Weights of a small GPT-style language model, trained from scratch on English Wikipedia.
Size: width 512, 24.6M parameters.
Architecture: LayerNorm before each block, learned positions, biases, tied embeddings.
Training: a variant of Adam for these matrices, 371M tokens, 5660 steps.
Each number is 500 + 40 x the weight over its row's rms, rounded and kept within 0 to 999. Layers, rows and columns count from 0. Numbers have three digits each. The size before them is the row's rms in percent of the matrix's.

# q: layer 2 attention query, 512x512, rms 0.0232, rows 0-63, columns 192-255
# k: layer 2 attention key, 512x512, rms 0.0214, rows 0-63, columns 192-255
# v: layer 2 attention value, 512x512, rms 0.0256, rows 0-35, columns 192-255
# o: layer 2 attention output (transposed), 512x512, rms 0.0144, rows 0-35, columns 192-255
q0 071:486494488511494495479531525547547533564429510454480507551420553524502476518467492504549476517517506575497468481489519548515460466544507561526420515464527497486429455523474498535547582466525573
k0 093:475491483512510536476532503495509454521488479554531519485493498484492548468484610506498427527512452545499427462466484537497451528490494523541568555491527533504540553451474561460487456569442488
q1 066:533448516460556494455481518530473498578515451467472487535444612447504458495565424490472518573480511481485481527488488527509521472547504560574475502482482499505510488536437477519531562475522560
k1 091:482524500461503471482533492526547521481460507492490542505503501485477511465493585534439461558475472626498491472451497543495443506539492484460487526503536536507486518507559560485499462527475499
q2 062:548502512427451444488516514505566450415527506535503471480544444500528567461549506512501496463547486456466517529508516450529493494471526481533567509488483522521515503495609449535514475525482432
k2 077:496498491506468504473508535508444495470475479457477531506534498516488503530505389560407532508472511511546511536516494512462477519519496523485505436530545508570509491442446501520457520462538483
q3 060:478496554508466513522521483570525480403520494517540462492533491433532548520498484470448506472570562495490567528468480566543493543460506434467545520490519490503496513492507483469475447502493506
k3 082:463464451506564505561453483435508462568489448497488467531482452462470451528540389477523563497458558397487550571552482482487550471486520505467449447508507470535472443526481493585540592456541535
q4 057:515499469541416572502490492449525526439437496528487502586556418549527567486490524498529516435459464478503519489538528513538437487467535474429465470558547493500514445466582506522503486467500495
k4 068:533487474548385540499501539540483456506549506534485407523494563546503491518480491504442441460523518526533492460565532465481520469483483535498626469527494484514542530502464474484471513483520525
q5 058:480467500488555494494457500446469500579488479490480522508494539459475444504545514485506468582453486493499495482501475500528521480548463595571443458507483505509476521503480517532508533504491542
k5 089:528540504472501485458540484549551506465440540485499524480522534510501537443475603535490454529500465587514511462452512552487443509532479480471483552499488512463480505505572519454503452499472510
q6 076:516512480481506463440459503482511506489570501480526492490522510487499527505501508518471572432490498556461453500461556428513538483510552458579569530460539504520590546495549471536450447554487443
k6 094:529498514460582453498516502459503442508485525461449524538477443472508519503486433491543546501491474563505517512491518524431451495442556491457438537491501471546510468477519461532527523518478473
q7 070:521486474483503469518467475457458509442520478606531520434530474491533572504546548466476469485488543500514513445498502402497522538481501474473589502511497509497506522472529441523463429568478462
k7 082:511510467492512530516490491500481544505561521449478451568449480499514507553513451504431556485473525474475523527571482456463554466481512470537502459596510475492499516494533536536501533480529469
q8 061:490477490533448534486518512469504525515460535517496500548444463603531495519434526513572488479472468534499475491514521542475460502479505526441461527505486471503488458481557515511533515484522517
k8 075:534477492521479520519504515531458480520491564527489494513532534551503532495490572510499417497534449569533470430519500549523472489491485563567597502480530476498533577503444508481446435529472497
q9 069:535476432530528479494474522508475521559494488524489551460495563517476427532501516532420474600475528498524492483521446494496527460536489561504497454558473501495488505497410483455518516511529499
k9 079:478516534543460576498467455549495589482533446538556507459495530574474439458504517478508481446539519418460453468511482432513542496568460476526507515477470488423463513570533501438465464472518522
q10 067:470520470487554469437490384470507492434538492452531510476572509492415508504510474541512484425496475536522452497535561445451558435543526519517519508526517525586596527493539474570444497560430402
k10 082:536493550490538418492466526497523460498546529421472487527502474482496531477501492510492508484506468556570495523495510542519467483477509508467479524484486509581534539412464459532498557498522459
q11 069:535480569538563556489497508491478528476481499486473471455474445482514526503541457511488497481503566441475529449460414546501486527470570485457538499589557462457488507517486493483478469545558498
k11 081:553566468538433459515509490461475641469474506551579466453526526521423530523526514490524471529543480528573498479523529511519488514546532534497546454539481496448505486541500518582551460527512495
q12 063:545487527522554520525487538541483531602500475485434494512401586508486455509452477553503487563496515540494508510516510528466480461526487573505381485540490492517447460549482486471512570443508582
k12 071:426497535497477574509513506488464516452447491527529548438492530503453542440485602529471479507480441569502469471463473513524486519552520480509542497478512533490484492496535524448462469526466511
q13 061:467482495524592512552512475482501499588482529514487500484441519520494446503493528501502474559476497577522453487496491601478494493518476539518405460517463541521376537491469520496510547408510539
k13 065:543544518500505526528488478538508572495465474505535558476502502537507537427502575458538414533520501471467499479465493493576483508522544518507525516485451456462496558526528499493490471509493459
q14 061:480479499542507502516508517555503522566520515468462456588380582480500508503455503501525503553542511598476486527477516558492477468508495545546419537488462516473473452478412517487512583488528526
k14 086:473531483506529564506523495509508450511433476533534525517506488483465547474510582482496432560520472515494465478484519480491500519461470508505564520490528534518502508537506560460552535535490520
q15 076:499448488478518498492509524532449505576530496537501526472419573512530407479465509565506503529496507577530479510527496464489515449518456528527408492511432538523465505507540499516542521410507564
k15 085:485545529525545610512506455489480489499443526458481520437472478546439534450471564520497470508454435509404467496446531477479493523439469491493513478504507578474447523536503519392447486451492473
q16 070:516522523441487479534498473446515479436511505532505492454581405493529534484569499488475487497474528447514568533500514455531488551510498429486580451507491527492572543478533463481482388504494443
k16 094:511537483524452507475459501496499555507523497484448449526480505507511462550516414500517565450487542445480545511546514425528555492529496464468484465526475468499460442501476447566488562444568562
q17 065:492498446608517524540446456458530595483435479544571522553475501537561521471494448542469526541428485546495499507499525472517492540540451526444564498550506438535500513473558491448502528483498481
k17 071:607562498492438500490546535512465506507539539430485456438520490550549473523497500443520470423474497557521481475561571482487485447459496504501563551518486512593559494566469475513391472504467426
q18 059:495509477487430480521518475523536459423478501529502526487557414502506573497487506516523491466571507503477488508535507484498510553448500407448512520469520546491500509481536477452489467535466489
k18 075:489438484576491528532460511456479472518520465469538453511466466482520458519507415462510555489516516396513486552527486451460555489479501522499523468493479503551515466480453497516544560474493468
q19 058:510471499562539474497501498451484508583523496495528553488450516549491472504491548468586516539418453512473440441486478491484506465539497558489438494527487501499490461485506513564519524480538503
k19 086:489530497505458525445527505541498519474495522514495516485529575557508535438473584495448461505490444600523436406456519489511458517542481515533566551463534507479517513499531514444484427545466496
q20 058:502500525526515490477506474472483526540456497513489479479440501547494451508503554495554482493427430509514435448491473521518472465539473531454400504493471466453492450529479515551556521454540523
k20 075:463476564508467535508518526529476557488519515553514532456526552517474547444495602510489426479464460590526520412454506527509467535516508555527571542498487479461511554500496492445461457525436520
q21 071:452514424586544551497485498434380551534500478517456554533480546477454464504477521485491506533473540523444492481499461506491518539474469517451480480505515482489493462519401510416459527541546497
k21 082:487509523498527489492494523461502577502500433552553531426470478475573545500473588429540551490484467367487498479522541447504536486468572447496419553514461498483463478568516521435563527528438477
q22 061:450455495462500526494529519582468499535486500457506459534439577478539465505459461475498468532570494506500441488437523534494492500512519510501479545423513501479410483526458514509487528467537550
k22 078:443478472461615503524524500444523411523475491527530548481443454469521555501501555496497467586473474536449454520461478556465455514470516544551494518469504518548526525459527560500544511528473495
q23 058:495485487529483513561482448517429519494446454446479483571501518519507448538479559457515550490441465493510573509505510511505510434481541518434459456556547465479514495464540538489528563465501523
k23 072:563543505488465573481543506541451492517582534490477428537545527535533452498495533429494449469516479580480492501519508476505500460454481513517556533526513590499538516564488516474397465526472561
q24 061:490523468495539511496489483435519510544468471538482494514494538485500482486543498485525498539407496481473480474487468477518516455570483608539483469517485483498515508492474508539513526476507508
k24 096:529532503461497482473562496511532495443440536481467521493511558549496536481452589538462435552514454625502503414440545532513449517527495488476502555530506513478486492501546516456480440536500495
q25 064:524527542482482464541462485486496488492500520511477545437532461484508564487555527576457502503487521486500539496529456447520506524493511488481576462564497523530543491465504467484530467537490452
k25 086:515512429533407488503490508534491600506528522458436496485498500503479485544513436485449521490517530429510523503539474439552541500519517468517523459515514496466512460465508467526453544474526550
q26 060:504467494469524511462479472483493514590476456500505498498458556461499429499562506524517465578471487505510471504466513517499502467523484567542459471438486476519516492520425512528538508517481550
k26 082:500537515439473484453529492538534482513452542468495525482483530469484538464490566534460460558489484623514510479430494552512426530530503506479480542467524481496480534508555507523492415525468479
q27 066:432469497518471569533489515497525528493457531537515464562484478534499473493452483500543534447471451556456473567517551603512434526465504502460427486510490495481474475460560522464555540454496486
k27 073:522513551480484481541482469478473424511464579511525482475562522505520477507525489500555426490482510603511493456502530535496434495421505528456558517513499564550523525516464508497451482486481501
q28 065:494538478499507488522462457426496452460521476472529504436614411468458529484528508505529516501491479499521520481513501457533516519487506471491559485512505479485563534508498487482510439529485442
k28 086:500528486486432470470480511508546549510514490474477444493503524503546455521492392495514553441479538470494535513554519401538561491494502500476497486529467482493497462489481428554483516460535529
q29 069:502489498523424518504534506514536479438483537509517451488493449561468548516439512513550507431550486498507497425484501470523483540446536433440529538504553526501478465495542479481512484480486501
k29 075:510460459544518571543500498480438462513523490511577478485485494483501510499461484491488482480533530439480438489535501488490527472477468543556550489505520507534579555491448517482539519499471469
q30 068:524510497468542491549495507510487482444514509512501494480575521419497487512550488497416485525510562480488527512512508457517524550506501483525558424504493514491541544509489467460506447512477432
k30 087:487526511507507501510469509466507536471492484458480489526462469504498442524507412480503583488470516434475555550506490445518547481524511455472406444510494524479443459527505493540499574440552505
q31 072:553481519489540482589479512464474501518527488565522492443535544489503489506556516474442508553465529508457540491544489471477527483530458501537508455505427497528528514532511487476491509507466471
k31 082:469567527440499539501464489515499567474528463459426521499455515518444489502497442522465551473444537464473573503507510435501503502506534468455469460539471513453418496554524505513406504444561528
q32 073:486471474530473521469523510562506505486480485508532488526475498543457522480448505515553491454535489471529455422490510506467452534482519447471512545491520476529459482497516513525488517520516517
k32 088:487479473479547535539512472485486446522492515529585519526496497464491564480480612511483468545538491493518466490482538541471486486475476559557516531477520484541519581477482513472527498524439476
q33 065:553481540516477450482463533517504492464527471493525461503537473520481543535524457526471495516477491491475507510503534409518528480503468475486558482543503526491574507536578424541521447563515485
k33 080:463547438522495534496517516533512456499516551409426456557462498527503484535490417515448528487515511515515526526509509518448453530516483513496553454487568440467492473469499496521416513479547552
q34 061:520480521497518492481500509472518484576506458466505519504467536474480485525588457486525471556443514527550472504477470520531484464550469546550471470487485477517511485507454478535540550493538559
k34 093:521534509442518469487546472520511509499444507518486524494491538503499544461474589549488436533481469627489489432453508532476437518535501492484503545494523509477500505505532542483481453525442493
q35 051:500486517550488518499557461436466536518470504479510532513456519552516500492466556462542501496419476499525496419457492554492424527536509536450508533485496474492473503519478568546524548454482550
k35 072:531515494473483522488476453539507485512501494530525500483511515496483509466496622489514426493523458574519477418496521527555495517510487539530531553520450474507491609526514517504461481507447492
q36 062:462493484517539539488515504539496511588452469485528526516409587510484448502449503482503487473515483552525496500502511551443524501493506546497457526489496492516441509503523550520478551451527507
k36 085:521499527477611538526520437478504419493484517527558556478509479488519532481497599515498484526502459497487465492457506534480474508465493516506481553499517486565546549531472552458532470543427444
q37 067:502555521473466449506463487442470470445508503528515533487606451455483560502548558456468529480450501453506527498507471472534511531511483456489592466508517512519598514470530489455500431559455459
k37 084:531488509534441457497441505505520583531513453520484475511506519512523464558511414438506562483466513421505555509553502427506555480481531466516421486538485480459498447490484474529492549477548534
q38 069:506474472410520408501507528512419470505562458573529467411493510480489519511535504483451526557497547524424526489497493343504531495502536480518548506490508499515539525506481466471478451549545492
k38 077:449511465539538532460517464490541512495520512469471473560433480484492523540479447547453538495494485457504456539525508465427531501510509447529490461483529551477488459442545534499521545500579523
q39 058:517474496536495515519510482485471501558452479483454545522459531582514438529481499490549503507428447528522475459517479554504503469556469550464428466501488473491447462540499573534557549483534489
k39 074:509510514513425526510481500539503517463526524497537518486559582535525532466486596483487463550512469580512421434476478534551469545543491528509556586458502509468525562473512489437445437528461488
q40 052:490479523530536516503461534428484560553524483498517524465465546521494472505531537498510509568416468485505508453455486485488530465582451586515469472533506486507524487522452510537498523456502561
k40 066:512522534471490467498539435551518534481471552538471529514542524515491537440495568495470422505513507611521501458492475529515476483531479556508533537476453486450518509512510553451465435523498494
q41 068:487548463518474497511448515504495481548520527483468546462562494469486477511522456520492505533434476485499527540484476550549520450524503566533522480478549482465600472494370479443553478540504471
k41 075:489498497529402452450494513533511548512531469527462421479522500540485418483518481469515510443479495564494503522483476459523512528566482455470482537472491465435491430501520436500491480528520557
q42 074:580493522418534442516492497456455404490496496522513496432501550489482486500497501565448480524496477540537457475485491427502545483451432472553483485445521520502499568516515517558510526511484449
k42 086:489574536532543478466486499543487494487495497413489561466506502516489515450467482492446526543492460416485498515428553522533454471525524506490410510506499549590518562512523467526493481480513452
q43 070:504472505520483551468533529548528542524449520495490481566412553519499455505459484474534505494565502550549444481494492568487491493513528502490445525501508510450431465521536519519529540475511559
k43 091:484447529483521533501525522492510464505493502511605527486490502462511535457478601540503451531505447518505448488478479585474459532524505526532492524446522508525525561476493542473534454558421449
q44 057:516458502472533499420478494490504498567481473462470537480472554464491451466569491540488510564462492497498438518452497532499477475558506555539474513467502474525466479539412508534556531472519557
k44 086:528504511483536461490529474524506489481459515478470523492511518497461548465482594526467431546468479682507496470456485556505429510526478501473518533490512500499528493485514513502466450528461516
q45 076:445469470486503539541530559477392590525468494509494479589385556470531441554499530540538482574510569544508494473531473465496469550520494522457429510520517491464394438550374502438492549535570564
k45 094:481489529506486533485498444473493610500481485554537520464470473481511503484497560500523555444512472345447466482555501468494561449538526461520494505497503553482469511530531554439516512523468484
q46 075:534513502480500482487460448441514482398549534522530469458568428514518528500526528482491505477467522436567485459520481446471539531488475447499543500464529498529543562437563501574498429519474441
k46 089:550567463514514443498479498530472526532502474423454489515519495499496495499506444509564578474494537502541597502490513533525495524529525538465398467517427416518470510495513417612458520464516482
q47 062:520496532458504485467511524544502482495536477422479475485554554412519458483511446506461496559556511481508522506461523584516501492473486509559516504429518500469506516506367514489540482524485548
k47 069:443465487485499454465526470467555470508448473515518492509463488473493453498501494460528541557490551540487513515431472515512486525549501492454425511444491502436495467549589459529546496514543550
q48 054:456469504477530497478505497585527482471552455509546466487511500409456503514544440494468533514554556506452493564461520509481488508498486458549479500463552529511477536543470493471487479514427492
k48 070:505471455457578475511513504474552437515501462463529498518479442433458457529521471496514550496482515494462547552521528560489481487521528444444429474512519501501432454522526493530540552506514491
q49 080:475549478496501513459438486522574444459529521454475522522557426505503478528491498447526570434487433528482466530498503573481540502465515431528475509513532550522543525438558544538484402499438402
k49 101:551468502482529394504494484501514440526513509497464521535496520453525489494507452478585514510547484554577567519458482529518449486490527506457436487446484455476523459438464433566507535516506499
q50 074:540481490508548542547520526499412550520446480574496502462471524549469439482539481531489420543462551502493497469529485554510468514522478505450441431572458515505462454515508456535521526477507587
k50 084:455512524566419601529499514506436595490575544518499494534506570552483515523504546526433445475484469503492474467524490477526501507571476528527592446529504525488487522501479564487453458491494464
q51 068:552538521503495518481560464527515499396494546519520491547534450515497521518467498519554480432558498469515473535483509519504492534440498462476509544472503520526440529471571522563494471522474474
k51 077:486449471498522473536482559465441456534511433448531521519508512493521495533489437499540542505510502448522510505528470549461499529450541566480428462489476436558541559501465468581515554476474421
q52 077:524443542486502457505523483529423542535493510520495452478413566519572507468506504591504473613562574484515552498521490482487466506522480535534484519527451525516440488477504455549488538469482568
k52 091:409473482482534606545511505489487501496465460494522550502492479526491514493504595545484504509485453531487433495484488491463494501455447475505554482541507539526451497487511559509496523504491521
q53 056:527520533439415484493445531502512452444520547522472452439535429494469542533573456517463481547486522463521528513487497476496485491444510436493546482563472521515567474443520458518532418530513496
k53 076:508493478515391477458467536535487550491537512532422481487511530522481467526544397492475567461487550516539515518528449451539488483553481469485505453467535500474501447491474497534498520462557577
q54 059:477509509500464511558510532545538485417498524490527502487536439490478527519452505520496461441550501472498510545487520518496519514451510419462528531501520514507495496498547485472469462530465493
k54 094:492488502550527544503452520490476499556534462503506501490478436499530423531540387457553548437505537375464495578565469459506535486482501525498479448481497488533496485507453468542506543472559520
q55 058:464534510508449463497519485510524491401513481526548490519551405514464560479504523481469524445564492491491539513516515425487466563468507393427567511509494534524553550477563486506450451536517452
k55 068:517484500558504506516476493443467494517566519533503440535467498475562480555481404512536522473487524365462506494581519464491524491452442501502471511515485537516502494478445513510545562486515488
q56 070:526471529547464517498514544502569530469437516512480489543447470582512487529459465530562487443527504521516479533534492597477461488469538489522470502489476517494436460456575534556544508427495535
k56 084:515518533481482514515511525501458425520461506522503522506567544504456487486519538496503393541541506591535467465428487559521463525494500567504553485505530510541531553498480505542461447516469456
q57 083:487497462441541434527489463493436505503554512545553458450477537498505547519500546468468508521524502517443482456514482367458542515485538510532508497510476515564482533525541468523447525510506442
k57 097:476502504469563533517504495493465491499535524450496563527475450491489531501483455539484565480455454423452517519517513511410507484465486477483426478536488562521485566481502532467468545485484429
q58 070:485515519449508436487504441471553502466548507541538463511518499508495526459526458595473551472522523504498539498473537418515513547512536477514607527509500498508553522468601443541426495527463440
k58 084:587532481477502454507522540489527469536485554431505507503505428475499498527510482547462469521479481591564480502532516518464446425461442510504474493518511474598552468494455482578483495527486472
q59 075:506479470434541427491510527515441484535522523561472488473473590464493486464477537519513465528506494532509478500519515483468520488522466568510412538452453539535470490497465476543502592481479577
k59 085:398470571494567621493516522483449482504435496478521621445511491541514557464485491488501555533449432426454515500455524478466498529511519487505478478485488559547458519501522519421477534502495454
q60 070:523516518490556495542488491448477489493528462524490500462529463474513534493540517486452503540420515501490548480516472510514529523533477498526503461484473477512545552503506482500464445500483469
k60 081:509544522473489460502471503489491562468490450491449481488467500514484453537499463468521558442493557435473572495521476429547528504540522443473407475558420449453424463524532457537428538455580520
q61 065:499541513544471494527530506478516519461495527550525483484507458603484547501426521481533465429495480509503510424541507431509493521455522485436512518517521548499464503489591483507468496506518435
k61 077:505490514557462558536483527481463488499550485513532486513512495531539495547471457486514521422526483374500454492585528459501547469464504484559519480520488505501503538489448492459466518484488463
q62 059:501498497478574492478501494487476521596498449496486492493498558455517414497524473515489511563426531503474489504500479522532506477540504572559451458473497516494516504525446537502537503471486554
k62 081:522529498452488498476563484552553532482458519475470528513502526492507547473475576498493465549529490605515517473454519540515462512547506485493463540505524476466480494507559502498485428505486477
q63 056:488459472550521515535487497485457511580466512498485476546400513549482451528449518483540476531434456533496476463536516536479488478556466543453407483522463477452509457503471520501537560495485547
k63 069:476520530506459562505519526531508511499499530528497522470534540512500549459484597516497452499502461556520483451467501508517483506506523514524549562481487571464493550510478490427436457503461491
v0 108:473449507552507558503484484464513467505566536429447496516454484521498442560491478491486511455389471468483479485535587427390560396437488510517535474558431551523518491525553512520525532470545497
o0 105:486492507479574519472488495482501493517504471468498487505452567560506484482441497507474476498515475520502528753457492549513493506538511552505515501490476509487502497476459522486529485501497500
v1 105:447520477485574525497476524504446572498458437493566489496510461501505510444508515497473512525567529413494505509489404554506511566581472514513441519476545419499522604491454510500499478507476512
o1 102:493501465508415465485513510486559479513511483499509485486546407425455520502529507516499492505472470472501449507460515398523509478436474458502482487512554474524506486556517515487472545515498506
v2 066:477479503570432499503471469486523556432484541469497501536515477551508405491500495552456595471467522463500507503483564480515484496460475418528526598512458598474460411491526524462562466544483535
o2 080:500497520482496484521508518529509478514497498485499495495498441514507492501397503481497501504511514509502504675495504535505494493512493514503476510486487498492521513479501509505503489511508501
v3 063:487458496584585527539457491455526452537537527498455485503479457496490467587532471447536459449458554460497516516528498471495558423505487527504551417521498469507523477531472472527546494425508522
o3 082:485489491512564510482487495489475505532503475498512499511440597562505485498462476511502484511472484525499460575482512515519497494532490550523508490502489504501455482504487513463501523474500484
v4 096:446525485538503508511485513494511509483407464477603494524560488522494519400487542488474522501515451455503441513460485556510498651542470516487505584474542500490538596471512538465521449539432500
o4 092:502497497474423465503481470480550463471523464470498498502539359445492537493564503507481516480454541466491504567502476446522505489372480429495522525482515497485515486496505516488479468513506524
v5 075:496535506493504446504487553466501527502493424498546519480544499517493560431504541469514529525536460473508508513446547546496457622592457532520517563497553486443538594491468543460500447637449473
o5 081:497503511484446485501492484519503479478501494482500508510542438370483524498582517506498508491476487474508519600497504470518489491446493439463505520507501497497512502504502504493480475529492498
v6 085:495501510496486511506486461496477520442515580460412500487431491488510423594488451539500526451490532476503515489490513449490504335441488459537529459531484537505482423502496511554477539413551527
o6 091:492497514519542511488535544519510499539484511485501496487469523538523460502405487483493509517538480508495490799472504546479500502591508570514447470503486500499499498494492495539537494482489486
v7 121:506576495512521508520463473495480518510539577480456480500421480504497448574509453520508498498441521478506461496509493471481585380461492518523545356524464455512511531497503523560497527407618514
o7 119:494481487531544522491534555512548497525486490453479511472465614533527481486415467476474510518509453507498496664476519522485485496581499560550458482508504514515497473451504502543556487495498503
v8 061:433406506557537520525499525486481438540579485563448496448516487448529537556511496483478441479491533535513495501551463478485522402457507520484504467497528490486499530488433442504455503486428493
o8 076:497496506507547505507498488475467504513491483526510491515476556569493472492544491522511490523523496527503482420486492486511518499535485544500520478504491496499485489514476490474505531479482513
v9 090:455579482552496481497475502479518616428461547464536479513487467546492439488513506526503568464502515427504489494473487535506563551519479472498520499501506469476506560492553566516521492481540525
o9 092:480494493498466491490530536520574460493511489430486503490539403409518518499455497493468508509461506463482507858487503496508488475490504476506470504499524493504522501483526527541531482514501499
v10 082:538464520540513472493432522479537373550468442486444506482530492520522487519498478479519473473511516419526481513502500463534517544541478553506461535523465474496526441494472379489504492515518514
o10 095:505502492493552473505466495522459508549501484536502500510445607543498498523474482498535474482438495546507413401542505542529482494461479505495522525503484509484471485540511511415472535481523497
v11 065:567487479449522452475527535567489467567583451550525517463527552450485603491507540428444391570522500570507484495507493547510461543566522570534525467487573471501535543509446511471476492573521491
o11 081:509504495504482508508487474477464516472497500529510509510531535459498510499601504501513497503495483491505517322517488474505512510492506480483505517510499505498502495529499479478486500509480498
v12 061:554485501443506529494540498533516476505498459447491505541507523503497488538488465492514537527438526595506577481467552450511479442431485437484459569482427485479457435531512490499496565491511538
o12 077:495508507494501504513486497523480509514497527542482510505478535489496498506490520505515487474538526525503512451518491531495500515484511517492495494518512506500488507503489482505493519497504507
v13 060:542470456509525463545488507469506423572544469555498475482558504489518481544524506473475406521495561485513478508505464507438565388556499540542532496471503441513526505482501489508491474472494499
o13 078:505491484495532504520480533491450501523490468502504499493464599509498507506525499497523494502506482515511440524508513521497493496504490539506491503504510513499483477524476489451493539477492497
v14 118:532533488493506522513445475452499479495540577495416495524466478522525403603498433513517486464424526467496477478540484441490568365476505525520525399535435514534487446484533479557504535399602521
o14 116:490492493518574509515512554533493505579491473462489514485435637569501463498394461489484486511513465523499453633498520563489488501554501585535464486489498508502481485475486497497556510479514490
v15 066:489448478586506498518452513436521512512564503585522487491483465498479408557520528467537477437460505452531504495524476496471537444606477537513530515457520498515512522473471479536517485480530518
o15 076:499490492506546486513490511494443504559503463480496499509466590490498482482490470507484492497491482532513456638498515502514502484489496553503491504490508498495489478522481480463508524498505496
v16 054:468478522522468505491526504493456513492431536554614513530498497482516533462495540507492512529559452566486439501528461480520498585464492434453527508486497533470454520538563567434519457481434456
o16 075:512501491488464500497505488479518491475502488495504489481531411594500497487463498497489516503506524487496516277490492472507510500485488488520513500481508496505532507496498499514490494506497522
v17 065:486542537536483543502483474436489525451435539436525484513491512511491409484500473521479598492457431429464510475483507479477529514484512468551510567523397547450472475504586531490554503500516498
o17 075:492507499495518483501500516547523484532500490476480494491495488516477512492382502481481491485496514499488486651492514522509477477476506493505488507480505485484510503479508519503513484520524504
v18 053:562557461510486452490508561458548463542529490604529537516552514488513609447511535447506403482508482537496484519522450511519481551534506572502556417514543477531522611529493503517487496516521507
o18 073:510500489513516500490492481491481498486502493488505497505505540481505518494585479505498506499461480489496509368507503474506507495499504493503524507502512502504497490499485489500476497498492507
v19 089:481521497520487467497577497524481547465478499499577488512517483500489605385505552519479506550550478562490481492478532587521437630481498478489519528508560516482500588488532557459500459576422471
o19 102:512509505482414503480515469478536478405507515494502494495587330480503532498545510497476529507495527454488584355476489449498519499501498419495506507499505483509548526480514488543478462533487514
v20 058:483440500510538463493537526484479471510586406429498515456524555494491485524480447452487557478476572509515571539467518490509466480558476520553464520437488458446527504501386451492487543582489540
o20 072:495505502499520497510488501514480506513498503517496494526483518395485493511581513513510484493497494512503499751511487506501503488473496501474499499509497492496470506518486512490485524493501497
v21 055:520583471423479423460509509554583519567562427535486504483525536501488547433498498460530437512523469558542502546432508557597421539543461586506519446393566497511555575516415481530439494519508481
o21 077:498503502502483500502510492495494501473510515486496527510519511394511512508605510496499510493499485474500534492512513479493497513486506478478509507521490496489500505491501496512501467503484485
v22 084:550496484497559541506489476483491466557499495453491518483465481487511494516518466480523443520420525459485490503500525470425594409451490543486521366528432496512543557536522527583482539408593529
o22 087:497479480512556531457488511449521505485511465486495500495449601551513507484475494526491484504486450509502502554466496488503487499527509529530524484510504527502455470493460521511528500486495505
v23 059:515537463430482473471572506531499549481542449460457516464471539485503553518503451515488551486456553563537567501475526471499452435478513493488484481479457475511493499525473484559486546481550533
o23 079:483505500512511510494505490509511497501499519513483506498504528433512515504561517497496494505526481493499517614485497497497501502523518502479496487520497497512495507489501512536488496506487504
v24 112:455517508476468480491546512474499562438517522519522485500512509494502544414498520513474518511515462515498462502474528554510422563509487483506559542480600567467512569482535610482520422533411463
o24 121:506513517480445499507529489476544476417508502456499494492582313443508526479572498494472538504516516436496591537458502454490517488475507436490501509490511475492559526460522498550492447522482519
v25 061:466502471572541449520473489519522553550550554501504499500480442486490541496522528500526459454526485470539498531488474596522492472554489541542576430487548420502547593469465541512466481484519520
o25 064:493488498510441512489520533499514511499508508495513498481485595452494533513530493506481502482507467524515468566496541445489475498539488501497481494499509507517481481505529491484524530493493478
v26 068:465404492471506588488532481501493485453519458416464481512528513505498414592483434548482574447451529479478551500512542428479473384431480490557476594521438542506521367495519456475516533488487537
o26 082:482500504484575494497490517516483504538496501528503492521454503488484485507471527523498488506533505530511478784488480552502499499492498539490487490498490500489478504522476519491512514475508490
v27 063:496563477541508509493468484485498491528571542510505507504444486518518476496506497474472471474451461481514444525504480484469529408540500580556514414432549473509592611460497551563497494442552548
o27 072:496491497508518503494508518503519494526505483453496503480477598453514518494527499496466503500505469499500477620495527482490482494527490518501499503497505506508507483479503494507519497502494505
v28 070:496390525522466487475544496540462541449497539465472502488494513465480530530495472560497491524571532566489548506517560529452441497423512404492483521542471503480416351499495511465500510526452482
o28 079:513510519502464519504504489499492521458488524552503493498505432570511465507477525494527498518547510506509524412491484501477515520538510492505482490496488493508525519505501484528495504491486491
v29 071:592525490395470422460551507530458549478557494519448489474506526472522565521517513522465460494545560574511510506516494519560420469483520494466478516520509462498491481491462498536439489513509485
o29 088:501497517515476519501518510499509498470495532513489500482534478436523510501548510489507515486532487475500537479508490494477519508542510476484482494510500499510517514483506478553499486508473489
v30 096:473511492551503504490476492481539540434488513440526501502519466511493420502493492488515543434473512378485514514478518485471562450467449474527495541516438520504526555500543573514538470476562562
o30 094:479487503500472484478520521497548479531513477439491512496474431474495517485463491506478496503494486511492462967468505535520474479493489539512475489486507486503505473500498530490525477498500500
v31 126:443491506520512455512504503498476568459426525535545504492519477504501525413491531515525512526617489468479507506461453584571453673545478500482502568455617450477501544486498567465481444551437483
o31 110:522511486490417494503509494466534490464511493490495489497582362409503528498549496491475521479461522458493523526497499421492516485416494406496495522495503489495528511497545500524498496517501492
v32 066:512493490510511420519517479521472549534525549602462503500507461457515572485549515518509433502571524490505472507500432584542464464531519554475580411488660468532548536464448572526431470494525498
o32 078:510497507523485524500530520450503493450495483471507510488528475461519501494575493494487533522495480470499526520483509460466511501557510494502494493489497500507507507501497476529523493497479492
v33 108:515509519487506561516482473467495472488541549508424494504448490494504420601512466515491503469401507466493475494539493418441567345460507519494530406534453531554490488499527502567495524383578514
o33 106:482492494519591517507510537496523490555498473463490511497440598559513468492438460498493499529498485521489472658481508546497505496571507582525477485491496507505490493471471507519555502483504528
v34 072:543521471481509440513524514539493503548516501569572506467519466472488668444509559486517432538558478565511424512524522584506485559529491515491533437503611461489538592506474541486465454522506459
o34 081:513496503507451516496510477452489502431499498497520512482544470509524522501582490502502527527492493479493539194492502466499500508533501458499512506505500503513512503503501478514471484505486503
v35 069:487465505453489510492526486491523461508429457485527479514584507507505545428470529513492475549531462493505482473538555512523452602483537465484484586548494576482455427508542443416532502585416467
o35 074:524517499473459484509481458499481509473503504527506503512540390549475493503472499501524490497483548502502522200513474502522512506434501447504509509495494490493511513513499504463478498519511503